python train.py --n_head=10 --n_kv_head=10 --norm_place="pre" --norm_eps=1e-05 --rope_fraction=0.5 --bias="none" --parallel_block=false --extras=["some layers without attention", "paired heads", "shifted keys", "gated attention", "value embeddings", "hashed n-gram embeddings", "a smear gate", "learned residual scales", "skips across layers", "capped logits"] --init_std_down=0.0 --optimizer="adamw" --warmup_steps=568 --decay_shape="linear" --seq_len=512 --train_tokens=588500000 --steps=12366
Each number is 500 + 25 x the weight over its row's rms, rounded and kept within 0 to 999. Layers, rows and columns count from 0. Numbers have three digits each. The size before them is the row's rms in percent of the matrix's.

# layer 4 attention value, 320x320, rms 0.0972, rows 0-80, columns 80-159
098:498515545561536499516500498570517498500471539495491516472429495434529564511504531507463497508449510469499523472484462492531484477526494510476471449477498518509508494409498481478511487522506530468500505515495496515513470512500491500498470541
106:506522450501468500527479512536555463512493489504507486473528469513473540472502547523463482535510505528505472524497532491532498465510542455491535522458531475447518494522536514521496495478412480490521504479525524507495496443451475510473490525
114:515503542452492508500509483515501486487525509504529441515546530541478472471517474470548472485504485507481487505490522532523507516488477469522526521550445506487486491548486536579482505498501469498501496504480503501496528519496522515501475465
103:451535547443516524528507547507499545515506492491488482514503473480525502481489536475515486493486459503460516486534554520489509504448494484543495497494510495472490553530484499555488501485508508474509522490465503485554484498471518503513404454
128:517500433484510550519487491496497498502528503494502518560499528529458571479458469466502493526497497488506484522534519532536496505530529497475448491478520459500524455479511494458523456490484484510507529464533503510486493469515542532461486510
112:525490470531502492470485477527483497492500501526492523501469525475481491504490476492474491511537495502492504518499462507516501483532510492527454475493472493510474488488504533502454454531482472514491486491496458487492515505577514474470528499
110:466492530490523503514488519524546502519503501513502493475521505449484463531496531517521489481492526538505507520487522491475490490471569538484494544490515499495503480491508469544429521507525506513534505464479494487515486515445474490467457495
113:495475451495506491522523496518495513463461500497484458516524487542485481480458465480486496478515486524502509500549453470481550500592482450466504510522483515470505484519504539489533450500508505493480492485545531491464470463492515499500497475
105:464486476507482513507455484409476502478512473497477503517511512468498500534489506509447463513486501472506460496487511438494512505478521527516555551512543492486510513539505472538521486549448504456498486531489484501494514535492481500488492513
094:496520491486500503492483530500497496487516476509506487494507475481482498520514534511529474507532568542510493492486499499473480513493526522551463533519496495492541491524519504492488535534495482514502532531520491457501534543464508471518477435
098:489494464505496534452523472523491509484526470487485446497491500495474457502493482501514482447525508506511498537496469485487474531495517496540505515505460504511519458528509519492522495490481508566490472492520478527455527461493501490492503492
111:485513472522513516442509562529507522463467502468502507498502495500492483456518466508518519509493522499506494489517500499499515466471458477476502455494497461521507484477506472479508479501513444517520467454474548541484478524520467462473520462
105:485461519471506480510496475455486463443526535481484472458472491533558507493517520533507498511462478480474502487486490540489516496466529480481538467519486533591504492512488532534528515485505452460506505514467475565496472468539496491497507524
117:476535502508495449489482481482492477453489503502518489474548460506562479523490495506486492500464510495502509477522456520459525472507459490468525514507488468511481540505495485489440525538496508517489515484511525509485511514435484521487493529
109:537508473512498481452504494528490516541513473522513462484471496499471494491494514492521513500501488512524550518491546555537486551524500490511504501502489483494481459491480470457519539491479477556519501519534515507482495458540476461530497522
110:435527555498506496511515461488520534494475476521475509462490539464474487504497529475503473474520517465531495486440506484485535452497509533524483488537503501469471463470491472533507487572480495498522490509524470510535502545503443475541474542
132:541485508478503518516509507491526522563498480487497550523504484490476527533459492485454540508493503482527499493540473506500489509507539484481458522461532468438486510464539516457546518499499469477491486476512508469522470466545548521524500502
104:429487491469502500500495554493533497516453474479504451478568450499466502508511544487500486518488532502492499496473465457454521506482528502472492552497496502470506509516502498510521499532550481530521535449516477519492502490461501533502512435
095:514477496563499471486550526474504547521522498488462513503469454522502493502548515477477468470476474488474492488548493503462497514464484495500499479516493534489501520491517483507470512512474499498496499461451491501499512518501541519466506505
098:527500527521536455467467530511453500500533518540503491491490479504539470550520545473455498517517495490499474548486485510501448569497485512498533484489507495555497532531480507488506533502505510485506500497526488488469482517512502480462507485
118:481481479509490474466510447474509516523473488470509512485512517497460500501502469523489501493514519519524498481443486546493468537489516489531505523510525482484518480497511521535541520500479469491455472487463525508495470500510464467552463506
104:482507538486529506545506471501470455505532533505471465509540515532477479481511474483493510479471478480481484502538537479516458517486447474467525476502534523508496502455513491517516520441481471498493502513502485530555518451548495515492478481
110:476495484496498532494528492459504506507500497516527507517571549517493498492493529514523498525504485496502506501480505440476491477470489509484511568486501440534489486483518489500506508459474482574516535462510484491477489493451475511494495495
103:512525516489521498499506524462494495523504503481504483519520469496515535529559558545481507526483503503483513462517478495490506515501508514487456498485538521489522496486525490510496532520476505469486493516478490504554506512485494524501576513
098:511527518514521482571520568517542506488523487496481478516483525520483565498528545478440496508516518455515507508514505455464527495473471528465467502511489462545501464492494525484496478549449507498519537553540518498522496520462487493503483513
094:506526495503512492462518592552506533509503482519472484497481470503453498505483529471501492508511519454508491495505515484517505465546511544493488526472509494493476483505494501518479524538502487501522488514518503478514552510459477490479503489
106:463484479540490488557480501489483477509505517500465544518493522472513507492471493519471505536489503484509511509546501534547534511537509542512480484500513450503506515484515506517550486543508488483515484499463481494521471547550508492470523507
097:480535532562496516480511469558512522507500514512491513493471510459506507509471500467529507445488481485496526515496451466472514446520483508513518511470469491466498509476498488486473485487546459523502503525503495522496478493480512461503425515
119:509458468474468499508499519493471515566511464482465505590501495544486521496504540488501542497529467512530480545529492508484502526489531499522463518518504533523517506531501474491535478512524492517515480461499485505451506487521515539464528466
109:463466463469497500478531584531533489521499499478464485510493503467506526510483500517459501546482542519514500512515492443461530450471524515468464511528489472569495512511491499501499486527495489512511491499533507467495504496470515479459542465
098:543486445488495516480521499508519487530498480488513497504462567512471499473496497509502502479512510502466522512529528512540514496526546492505567507504475527435519485497498490517486498491488481520519515524514491515489509502490457497516452540
108:521516485502477515498510497489449489483511501501550542513508460512504513512506479483515485497550480475509493491502501487486459514472519484508520531503505530524480493519490508530474469491426494495526500505462487555494511489495473501500478473
098:520463486540477502518501479496502501475513521486449541528541488501499502477504465494539488473509518454498489520500504495477561474511506477486513475509496519493545479519462502504496455491478476504535465458485520559454504474506543520497466499
086:501481514502501516476541494487502540538492492491502484490488555452510514449508499476513473497475499479514495475521502504501520556487537537509510510534510516489500530509507486517539467497514461552500473503484519531476468465483502479452513553
092:563458500511508489507489454515468522444527479498436527471531513475520486506494476519476529484508553512495491515456509493459521498458474490512467525509469485485513533507467506495485497560502512504538472494500490507493532534503561476503533483
113:489476457510488523476507503519501503482499515493458511519481487479467538509535531485511477527560464546472496506506538534464526503518554467494492450512504517508539432513477508488463467540497466478480530484478513469477497512524526503487502516
093:478510512508518506448526497507485536531503492506482453500498461504542526518525502468515507461493462526453479513470524561480507504506477497529526500494523525497484506507478495547480510447523502513522568466490511526508496454510519496481494504
093:535463489502496490547485517522527477471445487469491497477511532521508562498512490524476519466495460466555484510483539488497505430536467541530441503514484509515549481500490512491500495510455551509479507466482507509473491496490492495479520474
091:480509558476524490475524509465498527503514477495488465471498492506491527525507462499481468505495512466509490509468536461446523502475534533477514500472474531502467510529498517473487507502493471487472495543504468483518496505491479479491467450
094:471491510515510543506495510472512489502490493518505505507472475494520507533459477492461490480552508480481503485504531500502500487512467469490472495490489519549494488441512521543520536502500542509502494459554501475483453527459465504499459508
097:507452500503505517580509481492508504504501506486543541499503490453490486539495506518513530504459481483493494493492475508570520508493523505500511507456483480492507537537493524481501499516463490520513488511497536487486506456505505537509505531
095:462496547487502509534529488440521503542487503536506521546552521509491497533496520507523492540499534469496479492508489449535515539476467565472550523469534540477504537535488480473507517447468470469512477536522497461474498469484452485511443540
111:454495477495500484511497531497493497483546503509492528492486503508519541479514515494558448474554455541468458471517524535510501496523519466509506485505489491522494499503496470505530510507484462469522501514476507515493557484488482504510519550
096:492505458479499481476446518469519502464488506514468529538498484475475497517488500526567513536495509523494494528454507460482460524508530538522487504515506494510477495474464521507496512510484458522490462529488491526443523525500458444493541521
099:502477532527487523484483495485477548521491485527548437479467500484447504477534506510472543512484531486502487520485502487461484540475490546484476550523468471500547501465538450500479498497467570509509489482481519538530516528496472482485551473
096:498468484481517527529521527468493518469476510468517476505460487460464515473481542512485515534488475476485537506504526456470546462519566501472515493521475524456482468535487527459473448548513468493500546509551512520498510523504485469501502496
095:481481525497487503489487513492516526511501494516475504502517498522459545471502490502513476522533505458483479485508526481466469511482475501487517473544523478527496494480483443511504505508479510535511485489486479471491528483499507547500542502
089:529470483549511553493489504555519526506469520531521451483496483500493531522566463540540471465493523517497528515500481486496491484493453449484494511509474501520512489463494515492527521490516537491515514511503494510462490472503472527516478535
102:454506510495478490503484501469578461495533516478519522534492505447494494500504523518526495510514565483501513525483475431540502475524498517485498431489535505515508516526520500481530503462489487533469503516468495530488476511494524568482501519
102:470476477517482521542480523494515459498522494452495482473518518509488532523515564507539521523500517512477479539489525500511453462483474476492509518484523491548526462448486441547537498435475489493494489491511479501482500482516543523503536513
103:511585473448507482497507533543497495514493501500520471465527482508545474484489523494523486508524480515507503456533489514495465511496462521459541503471500505473478515509502484507491497517436460541535528488549532507522516501520434499516497524
097:475514472469487495488478460457531493525505478477486501479524476536496487510535560482518524459496490464517473529477445494474506438495492476512502490524500477496479538501502505489532508478492507475505495479527481522511517500470560524521490519
092:468500492471482489503472487517491506513486508494451531529488530521519486509476520539490511510502497520531477527484509460504441494526505507537525526430472481477496518454483466515517500515516517469472429498531488472471485526504440483539514486
105:519531503464500489506497471535502508526547503512517512516531478557514508496515426456509487505499508489475485489519524477512488544483482511497480498512518505448462516530541485517524555442434516520479462501509501500514458474508521501501483507
094:441509505500471517524475506510480506492452498483517477505501487529507498517528535490508503547572519524457485514543522537509526519484527490509522540537510493526476484486480471528483492522439520537516504487521514451533543519528476500503527437
091:504452483536476492555485526475466476459486500517467486497530520483500504511496490530543498495493482495486476557473522503492473551507518492531480455495468487493551462501525502491486495505509510501503538486509469513499541510477495543502520482
089:507497538469491508482500511501497521514496478481549493499532494480470488547489464495495528505445520502523535519486447511538500514469495487507473546493519474504508541467525498484488511534537495478502552536483497517539465493490484504552511501
097:489512461477523529540522490498485493478470523497500458511514502507504464466507464458484486479462467452497487515495515530547554480446483475487513504491475542544496478493474550477508475528535483502493480490539548536485488476485474498493504470
093:505489530519501510487522482521477498460524489511501535523512506498484500495529517528553484550528533491457520511469499490452489499494526479490484463497539476524508468485506525504499477532465469509483481503465494523455495511502490571476515504
094:454495500470472496491525522507505504499523489502492496511463487492509492483482470507559478482491528493543496509495492534513513549485506517465483480484485512499555520559497497482555481506508502465518465541508515497503488451495515489532563539
092:460511527502489491467554469484477508516522512505526508473530487498528511487484521488468512561560437475499541495473483504511452499494471495502430489525503507517504511479508497466490526520531501470518491510477534459519537463525469493481527447
096:464490502483500523475516474482522527504512484449527510499533509473526517512473457524488498475487547494486485513518531500497505511460533498555493550544510521503519471527495469544488531472493520475497455502506498523517457467466494476491461517
091:482493560517497478523505486507491490490471491526462479484484510497513496521486508506508505492485509446501474513474474502472481493470520463462486497476498475506486509495506461501519469539520514536517465500494462493506468501506533512512485498
112:492498570486538491483504536467501499533500501484521506475504512546544502502500497426448494510487502501524517511499486481524511492446525501508485511508489492524436556524512509533530548500528504486499504539543466511514467509511500462506498495
099:492494460566487463471502494515532506474485487489474523539483477494477498506485466505546528478493519532467511464470523508478540487500489509482549513506499491486444553506508470505483483505493481511511475520516523472486507483508519468529469518
094:466481492483482508505504562498477499564501513478513505491453478499492507493508493482479489457510500498489516475514501482467517539495480467523521493514526514533500457476493497561531465499494497519494501548523467458535454493519461551523475510
099:467546499455514512504505529483501521539464500473494492475527517494499509515513535477522515496518472491494492535484489500467406496469501488505499526489517503496494465524526509493466510528447515484517492461487478506467526527501480486510497470
098:489515490494507518516462445491502473575509516501574506486518507478503472469480513542480504459505517498489487490516432494514488485506511510463489505432491477503469498530493509506490545539497490510470468479503479492496514490505499516501503525
093:520512523510471532536526486418508488565499510525485487508495553522463505546480498518528525519465505496503505495514518513546507484503498477484507509515537518478526541531473455523527481528476514548497488489534503486480477480493498428499523456
095:479540506463506503467530519529504502452499460466537425504480443494542482478473497481470505503473479497470475477489479456459532451532504511471502494528484482554499497555518474518499508511507472480510538529491487495530523461490533494518464467
094:501476540517511498487504462481480516516522476515484551492534494489480483503486502552510447519452471504485505502511506504478512469476463528526453503474475521524475514501490551484483499501489489533496523462489471514496493450493473525475503500
094:512508510514535502478502493476553506470542505503500469494483467529464525537482500517516487537507483475506525493533470487424513494518504538504527477486525503511509503546476472519495547482507508490513501508467537488526483503530520488451486535
094:489510509464518486517461476509487494476505476516523455549486496518465462513490485487489516494501524540516494475470473480511500515490491458488502520520519494517488531465489482509479560538547516459488514472483459494454513492509468472536528500
097:517455427435497476527480528488491482519518513499502499513499539513503473503494509500506521492501516483500483513471521568476530474425489486529524492509449494526505530524462500484517466505537513505515499549484536505559463495542490491479490534
094:476512508510500538456517513496515516554497506538426501444521486511467481508508509513511479519493531516534505475526531517508513480543489488513509511501477496498470472546503558540493478476507485491552476479515475522510500530511487529497447511
084:473491476506436522513507508522509464526494523486531528454561444497491487469528532494554484487469506476501516514497466488488516496526503516506470491541460506523515524509531502495513467457500488510531495478514531502513520537499487556457461469
094:517437519499514530518493496465521478508504499500547538519488497466479475507516486530463483531455506483519459482473536464476554488433515500522442487531485498483474495539532487450494497489513483468489489505476563472484505516514476521499490499
091:487498484517511535461535482519514468486484473535487474530478468479504539456472491496497517475501486498450475472462508535509478451546471497507526471514555489482493515478535452470486528504578509509517491480483515534509542436484489518484538482
088:495509508494493513476507533512477488459520478490489479508406522496482448511516531477497519521528567532512490536503508480492505476508498528462519489527499489472531449482499464528516517535502478500493496510511515456501470529507531455496464463
092:515518562500489475509503472507484431546522504501518473491478473525494481534454564499471524516473523547517519482519507506482522489558523506509562493511513525496480494484507515486497494516484508474514515509508495486507532484515480476488496504
103:511445527524504498486487501519474539505518517519504485486496514522473517462492494509516439506511553489506492494465477525505477481447514478461468489494504497470514557508529543535475470508451503494476498486518542439471528502500521488543509482